{"n_layer": 9, "d_model": 128, "n_head": 4, "n_kv_head": 1, "head_dim": 32, "d_mlp": 512, "vocab_size": 3479, "activation": "gelu", "norm": "layernorm", "norm_place": "pre", "norm_eps": 1e-05, "positions": "rope", "rope_base": 1000000.0, "rope_fraction": 1.0, "qk_norm": false, "attn_scale": 0.177, "bias": "none", "tie_embeddings": true, "parallel_block": false, "extras": ["capped logits"], "init": "uniform", "init_std_qkv": 0.0466, "init_std_o": 0.0, "init_std_up": 0.0466, "init_std_down": 0.0, "optimizer": "soap_variant", "lr": 0.00483, "beta1": 0.95, "beta2": 0.98, "weight_decay": 0.049, "lr_head": 0.0134, "warmup_steps": 200, "schedule": "wsd", "decay_fraction": 0.738, "decay_shape": "linear", "final_lr_fraction": 0.0, "batch_tokens": 32768, "seq_len": 256, "doc_mask": false, "train_tokens": 101100000, "steps": 3086, "dataset": "wikipedia_en"}
Each number is 50 + 10 x the weight over its row's rms, rounded and kept within 0 to 99. Layers, rows and columns count from 0. The size before them is the row's rms in percent of the matrix's.

# layer 2 MLP down (transposed), 512x128, rms 0.118, rows 293-305, columns 0-127
102:50 39 47 57 57 40 36 61 65 35 40 58 54 42 66 63 57 52 61 54 48 70 45 49 59 48 58 51 57 54 46 50 43 48 61 39 63 56 71 42 77 61 60 49 41 38 35 55 37 57 36 37 51 56 26 44 36 48 61 53 47 49 60 44 56 57 37 31 57 54 57 56 55 53 52 48 55 54 61 59 40 48 51 62 45 47 43 56 40 37 49 42 50 62 56 68 34 67 60 60 58 40 53 61 30 56 51 47 59 46 33 45 57 49 33 42 46 57 79 52 56 44 48 45 50 46 51 71
095:66 38 45 64 52 27 44 43 45 46 58 36 55 39 40 41 45 50 30 50 55 48 33 52 57 62 48 48 48 51 62 57 38 66 28 61 45 59 49 51 70 50 41 47 56 58 64 49 46 59 46 50 47 47 62 44 57 51 68 53 45 56 56 51 49 48 70 74 58 47 65 53 63 47 47 60 54 44 55 58 43 66 60 57 59 53 51 51 36 51 51 44 44 62 67 46 36 59 52 65 57 46 68 72 51 40 42 36 54 65 40 60 38 61 53 33 66 48 49 64 76 49 48 44 57 48 39 42
106:47 55 56 67 59 57 31 63 40 51 42 66 38 47 44 58 37 57 54 51 57 46 65 54 44 36 53 54 42 45 57 42 54 66 50 32 57 50 51 48 27 44 59 56 35 47 45 40 42 44 60 62 40 34 53 54 52 58 69 63 49 42 41 42 35 59 66 68 34 47 59 60 53 40 64 49 53 64 27 40 55 45 36 53 36 34 40 45 28 57 45 49 47 61 45 59 49 30 55 42 38 66 58 50 50 65 38 47 47 56 43 59 64 63 51 48 52 48 58 60 42 42 44 30 55 33 46 45
097:39 56 48 79 38 53 65 47 49 47 38 45 50 46 53 63 54 49 40 52 45 46 42 55 36 47 62 58 35 59 39 49 24 55 49 57 47 48 26 41 45 53 33 54 45 56 49 68 42 52 43 58 57 34 61 39 53 57 43 58 68 60 61 37 47 44 57 68 58 63 48 47 46 54 50 62 62 43 51 64 38 40 44 40 57 68 54 48 55 47 47 60 60 29 54 32 35 28 55 59 66 60 59 52 48 41 47 49 56 39 53 53 44 46 48 58 27 40 41 44 57 43 48 47 44 49 39 71
109:30 41 56 46 55 43 51 46 45 56 52 46 54 48 39 52 40 64 44 43 40 51 41 36 64 43 48 46 52 53 56 34 37 48 23 53 51 60 57 46 60 52 69 46 58 47 62 42 41 44 41 53 57 41 51 39 48 44 57 53 52 56 51 39 50 44 48 28 44 66 28 64 74 38 62 44 41 51 34 49 45 40 73 36 63 46 55 44 52 51 47 45 52 41 40 60 42 35 51 46 59 57 47 43 19 47 43 35 65 71 47 53 45 54 46 53 48 61 52 43 64 37 48 59 61 49 33 72
100:51 34 31 46 55 56 45 43 47 60 30 51 44 39 43 42 29 36 58 46 49 55 61 67 42 49 22 40 48 54 60 52 42 48 74 55 63 44 44 60 40 51 45 53 49 37 51 51 43 47 38 60 47 59 54 59 38 45 40 55 63 56 34 37 53 37 62 62 47 63 49 43 42 49 60 46 49 57 36 66 42 35 50 61 60 66 67 55 40 48 40 44 48 47 50 52 74 54 52 42 51 39 59 49 45 60 50 53 53 44 83 49 66 61 59 42 32 65 47 41 51 42 48 41 54 52 61 44
105:40 37 67 38 50 56 50 39 40 39 65 43 49 35 55 51 45 41 35 46 56 58 37 48 34 63 46 46 47 59 62 48 47 42 41 57 42 39 61 62 54 32 49 35 36 54 50 45 58 65 50 39 56 63 40 48 57 36 49 50 43 52 75 67 62 74 64 59 73 51 41 49 45 51 61 35 39 49 34 42 47 33 66 41 49 39 59 52 47 40 46 55 59 55 42 47 54 54 51 45 38 63 31 60 44 53 48 46 76 46 49 48 47 60 49 41 35 46 43 62 38 57 57 54 49 60 39 63
104:40 62 43 44 49 54 40 42 49 52 44 42 51 58 45 50 52 46 62 48 38 41 53 35 52 53 33 51 43 43 34 54 46 41 56 68 40 39 49 43 38 57 37 50 56 57 65 50 37 50 48 50 41 44 55 70 31 64 69 51 53 34 45 52 50 49 48 69 24 55 50 55 48 44 36 38 66 48 59 72 22 41 49 60 42 63 48 76 49 54 68 36 38 50 56 56 70 50 60 40 45 69 47 61 58 36 51 46 50 59 49 49 50 58 45 50 56 41 50 35 46 47 62 45 60 35 38 53
105:58 50 33 55 56 42 65 53 54 60 21 57 59 42 54 43 47 59 57 58 36 38 40 40 43 33 52 64 61 62 36 47 57 53 56 56 68 52 35 47 43 47 48 61 44 47 58 53 37 58 61 49 56 53 42 44 54 32 40 56 38 44 64 40 48 46 55 54 67 58 45 57 52 33 42 37 51 64 41 46 60 59 41 46 34 57 53 48 50 48 63 36 48 49 55 64 46 48 58 54 66 40 36 47 61 59 51 41 56 52 41 59 45 31 40 49 40 55 46 59 29 70 45 21 66 40 35 59
099:56 55 57 38 54 27 48 44 37 39 35 34 54 56 46 45 44 63 48 43 52 48 60 53 40 60 46 60 44 64 70 55 39 54 57 43 65 46 77 61 68 26 48 44 42 47 60 49 48 48 61 59 60 55 51 53 47 47 62 55 33 54 47 42 33 24 48 49 59 47 52 29 53 55 47 42 57 33 38 47 52 55 69 52 51 60 60 52 63 64 59 58 45 57 53 32 57 67 67 60 48 47 44 34 45 47 47 66 51 40 56 53 58 49 61 38 54 31 53 49 38 61 34 58 45 45 45 53
101:47 32 59 52 45 37 54 40 48 50 54 59 50 57 46 47 49 36 31 43 46 45 29 64 53 73 41 38 67 39 64 40 45 54 45 63 37 28 45 56 69 53 42 27 45 50 52 71 64 50 37 61 48 54 55 58 48 59 35 52 61 52 51 47 34 43 48 55 55 41 29 67 47 39 46 72 58 26 37 54 40 50 49 48 51 66 39 50 53 53 57 52 62 45 69 56 38 52 43 61 49 47 46 60 48 42 60 65 55 50 45 52 54 49 44 38 64 33 48 54 42 48 45 48 39 53 42 37
103:53 35 43 45 45 58 51 36 56 58 59 50 46 44 20 48 54 55 46 44 40 29 62 54 48 53 36 61 42 48 36 30 67 62 49 54 47 47 46 54 38 40 56 58 40 37 48 43 53 48 74 60 52 45 68 45 54 55 50 46 47 57 44 44 54 52 62 54 44 48 36 44 58 62 65 58 38 35 63 58 48 54 64 35 44 53 37 59 50 59 56 69 60 48 53 54 65 49 48 67 52 39 34 63 47 50 48 50 33 52 32 40 69 55 53 54 28 55 22 52 41 60 55 44 58 57 48 38
100:49 58 51 54 69 52 58 61 48 37 59 67 73 55 56 52 39 48 45 60 61 50 59 36 58 54 35 57 60 38 36 44 41 49 24 54 56 68 59 37 49 49 47 27 56 45 48 52 67 53 50 46 58 33 65 61 42 48 53 52 46 20 60 28 53 69 56 52 67 45 60 42 55 50 53 37 37 59 57 53 60 51 59 47 52 42 43 45 47 57 68 50 50 60 53 48 55 65 47 75 46 40 51 50 48 45 62 58 40 56 54 60 55 63 50 55 46 49 35 37 58 54 56 54 32 58 42 53
# layer 2 MLP up, 512x128, rms 0.133, rows 294-306, columns 0-127
107:49 50 55 43 49 51 63 36 62 43 45 42 59 52 60 40 55 57 24 33 42 49 66 44 46 55 32 45 42 49 37 42 64 70 59 54 46 58 49 52 39 51 49 64 57 49 39 31 61 59 48 36 41 48 46 57 64 55 33 58 60 53 51 55 54 42 36 60 46 63 48 52 64 58 49 63 45 53 43 50 36 54 48 27 57 45 54 30 66 47 51 29 44 53 59 39 60 64 43 60 40 48 33 43 58 54 37 63 56 55 68 51 44 46 65 48 55 50 40 53 44 50 70 45 60 34 71 66
098:59 49 55 64 57 48 63 46 46 59 46 40 34 47 44 53 57 51 37 52 36 49 53 62 61 39 60 55 36 58 51 54 53 50 73 52 74 52 56 39 37 50 45 66 47 33 54 63 49 45 43 35 53 60 44 58 49 49 50 74 54 36 49 62 46 27 30 36 39 67 44 52 42 35 59 44 58 53 41 45 51 47 64 62 67 55 65 59 46 48 38 49 52 50 60 68 43 65 42 42 54 38 63 45 69 53 49 51 35 47 47 52 56 31 47 68 68 40 56 41 50 51 52 38 64 51 49 59
096:62 54 51 54 55 58 45 60 65 52 62 64 52 48 67 37 66 44 53 58 40 50 66 63 50 37 33 46 52 63 59 71 61 47 42 64 40 52 42 38 46 42 36 55 61 44 51 59 49 56 44 43 37 44 44 38 44 28 37 51 52 62 45 39 42 41 56 55 54 51 51 65 27 44 46 64 48 42 55 57 58 52 62 48 63 59 55 54 46 43 32 46 52 66 43 51 51 67 48 53 63 30 44 51 34 48 54 57 64 70 57 50 47 47 58 54 37 18 60 55 45 45 46 55 36 43 64 59
106:59 63 37 31 44 52 49 51 57 51 38 49 55 64 49 52 43 36 30 50 63 53 59 51 31 47 54 54 41 44 46 46 53 59 58 32 50 29 52 47 45 54 55 56 51 50 57 66 56 55 52 33 58 74 44 55 58 53 56 57 28 53 49 51 55 55 46 52 51 37 68 30 42 48 40 59 46 63 68 64 53 50 35 56 28 58 36 47 43 58 59 66 63 48 46 44 43 53 43 57 58 58 56 56 81 61 62 42 43 64 47 49 40 54 40 42 41 38 44 51 36 65 61 52 43 59 41 40
097:52 44 53 64 41 52 37 55 47 51 49 51 40 49 29 47 48 49 44 53 59 56 49 50 46 57 62 62 51 43 48 42 55 52 46 56 39 57 48 50 46 54 52 53 64 42 61 36 45 30 34 49 32 64 88 46 50 31 51 26 48 43 60 50 45 55 38 41 44 45 61 66 25 45 48 42 41 58 45 49 53 39 67 32 48 61 47 50 49 38 53 63 46 47 66 54 46 65 42 41 48 47 39 62 63 60 72 49 54 39 40 42 37 52 59 57 52 39 54 24 48 51 49 53 60 67 43 60
099:56 49 35 42 53 56 57 71 71 52 54 40 33 45 33 51 68 60 46 40 56 45 47 44 43 62 49 62 52 53 36 65 30 61 67 55 41 63 45 43 57 59 49 51 69 43 54 58 31 34 58 36 53 42 38 47 51 42 74 52 59 31 49 53 51 47 48 61 31 47 70 46 32 53 51 63 53 42 38 50 57 41 71 60 46 43 49 62 39 50 58 56 31 49 61 39 50 53 55 56 58 51 42 34 41 51 61 53 55 45 45 54 41 55 50 55 65 59 38 52 42 34 45 56 45 56 44 34
104:58 56 43 65 62 40 49 41 52 33 40 43 54 55 35 47 53 66 41 65 35 53 59 42 67 35 45 38 51 68 58 50 51 39 36 44 61 55 37 55 54 45 54 46 49 43 45 53 58 45 53 55 32 59 49 51 52 46 42 53 39 54 30 50 67 39 65 59 59 48 78 59 47 45 38 51 46 46 41 48 59 56 58 47 55 45 54 48 71 52 55 47 50 59 34 43 36 49 37 56 59 53 58 67 53 64 45 41 49 43 53 67 50 19 48 38 41 55 72 41 40 55 38 72 57 47 57 42
103:51 43 49 56 43 46 64 41 63 37 52 57 65 46 73 52 63 52 57 55 53 57 26 41 45 54 41 62 46 49 51 47 44 45 64 47 52 48 55 55 49 55 29 38 63 41 51 59 60 58 53 37 47 39 44 63 48 58 53 58 29 73 41 32 47 52 54 35 61 50 57 58 39 39 49 36 66 31 59 73 52 51 42 53 53 53 51 41 60 57 45 35 60 40 49 43 62 57 44 57 59 36 43 79 44 53 53 49 69 44 41 55 58 63 61 43 39 43 58 40 44 50 43 27 40 53 51 51
097:52 45 53 56 53 52 55 46 39 50 53 68 20 45 62 54 50 48 55 62 44 62 47 41 45 45 51 43 48 56 58 50 53 60 49 37 67 49 45 64 43 59 50 41 46 50 48 44 27 64 27 30 49 62 47 53 20 41 44 63 51 47 36 42 55 58 55 44 51 50 43 52 50 50 53 42 35 66 60 49 42 39 36 49 68 63 46 49 53 48 62 66 53 69 60 61 48 45 52 38 24 59 67 77 56 55 60 52 54 45 60 44 40 47 39 41 53 56 42 43 58 35 66 43 50 42 50 44
097:43 45 51 49 47 50 39 53 37 52 34 58 37 63 63 57 49 39 48 48 38 62 43 31 59 53 51 64 52 60 48 53 26 55 67 48 57 37 36 56 37 62 53 61 61 68 54 69 48 43 61 51 53 52 27 40 47 59 28 43 62 46 47 69 58 36 56 36 35 41 70 53 46 65 43 41 59 58 51 58 48 41 42 46 49 55 47 40 62 48 40 58 63 60 56 51 38 55 41 60 66 55 48 58 60 45 54 52 40 43 62 58 52 46 64 49 47 33 65 43 61 46 40 28 62 41 51 50
105:69 61 46 48 62 52 59 48 47 35 57 50 46 68 63 43 50 47 47 44 43 54 41 43 37 65 39 46 58 47 46 55 45 64 40 65 34 51 54 62 46 51 37 44 72 44 57 38 52 46 47 41 62 42 45 57 30 52 29 49 52 56 61 74 59 45 39 67 48 51 58 44 43 40 45 52 59 59 36 63 61 58 38 55 67 60 49 21 49 48 53 37 39 50 54 58 38 53 40 33 46 43 50 56 54 36 50 56 57 40 51 62 62 57 56 59 40 42 63 48 44 40 26 63 34 41 39 48
103:49 54 64 48 53 56 52 37 51 46 39 49 38 49 63 56 52 44 56 34 58 45 53 58 45 44 35 63 44 62 49 53 57 64 44 46 46 47 62 41 49 45 57 49 48 44 51 58 38 63 61 78 46 32 45 50 53 49 45 56 47 53 48 71 56 46 57 72 49 51 46 46 43 61 41 24 55 40 43 46 57 48 42 62 29 42 38 54 67 49 28 35 56 46 60 61 51 45 45 36 62 50 38 57 68 43 51 45 64 60 38 40 56 66 43 51 54 48 25 58 33 45 61 38 32 43 72 56
111:47 46 34 36 56 41 50 46 51 34 33 40 44 59 44 39 45 51 54 43 46 52 44 38 45 45 49 31 74 47 66 41 42 38 60 26 38 41 62 62 46 57 61 48 55 48 38 62 51 64 42 55 37 49 62 58 52 62 59 62 50 54 50 45 51 53 68 55 63 52 57 49 46 48 55 42 40 55 49 51 49 59 58 61 59 57 75 28 45 55 57 58 71 49 60 42 42 44 49 60 67 51 30 51 45 54 56 60 55 59 38 46 33 56 53 48 46 43 46 44 45 53 69 46 56 76 42 75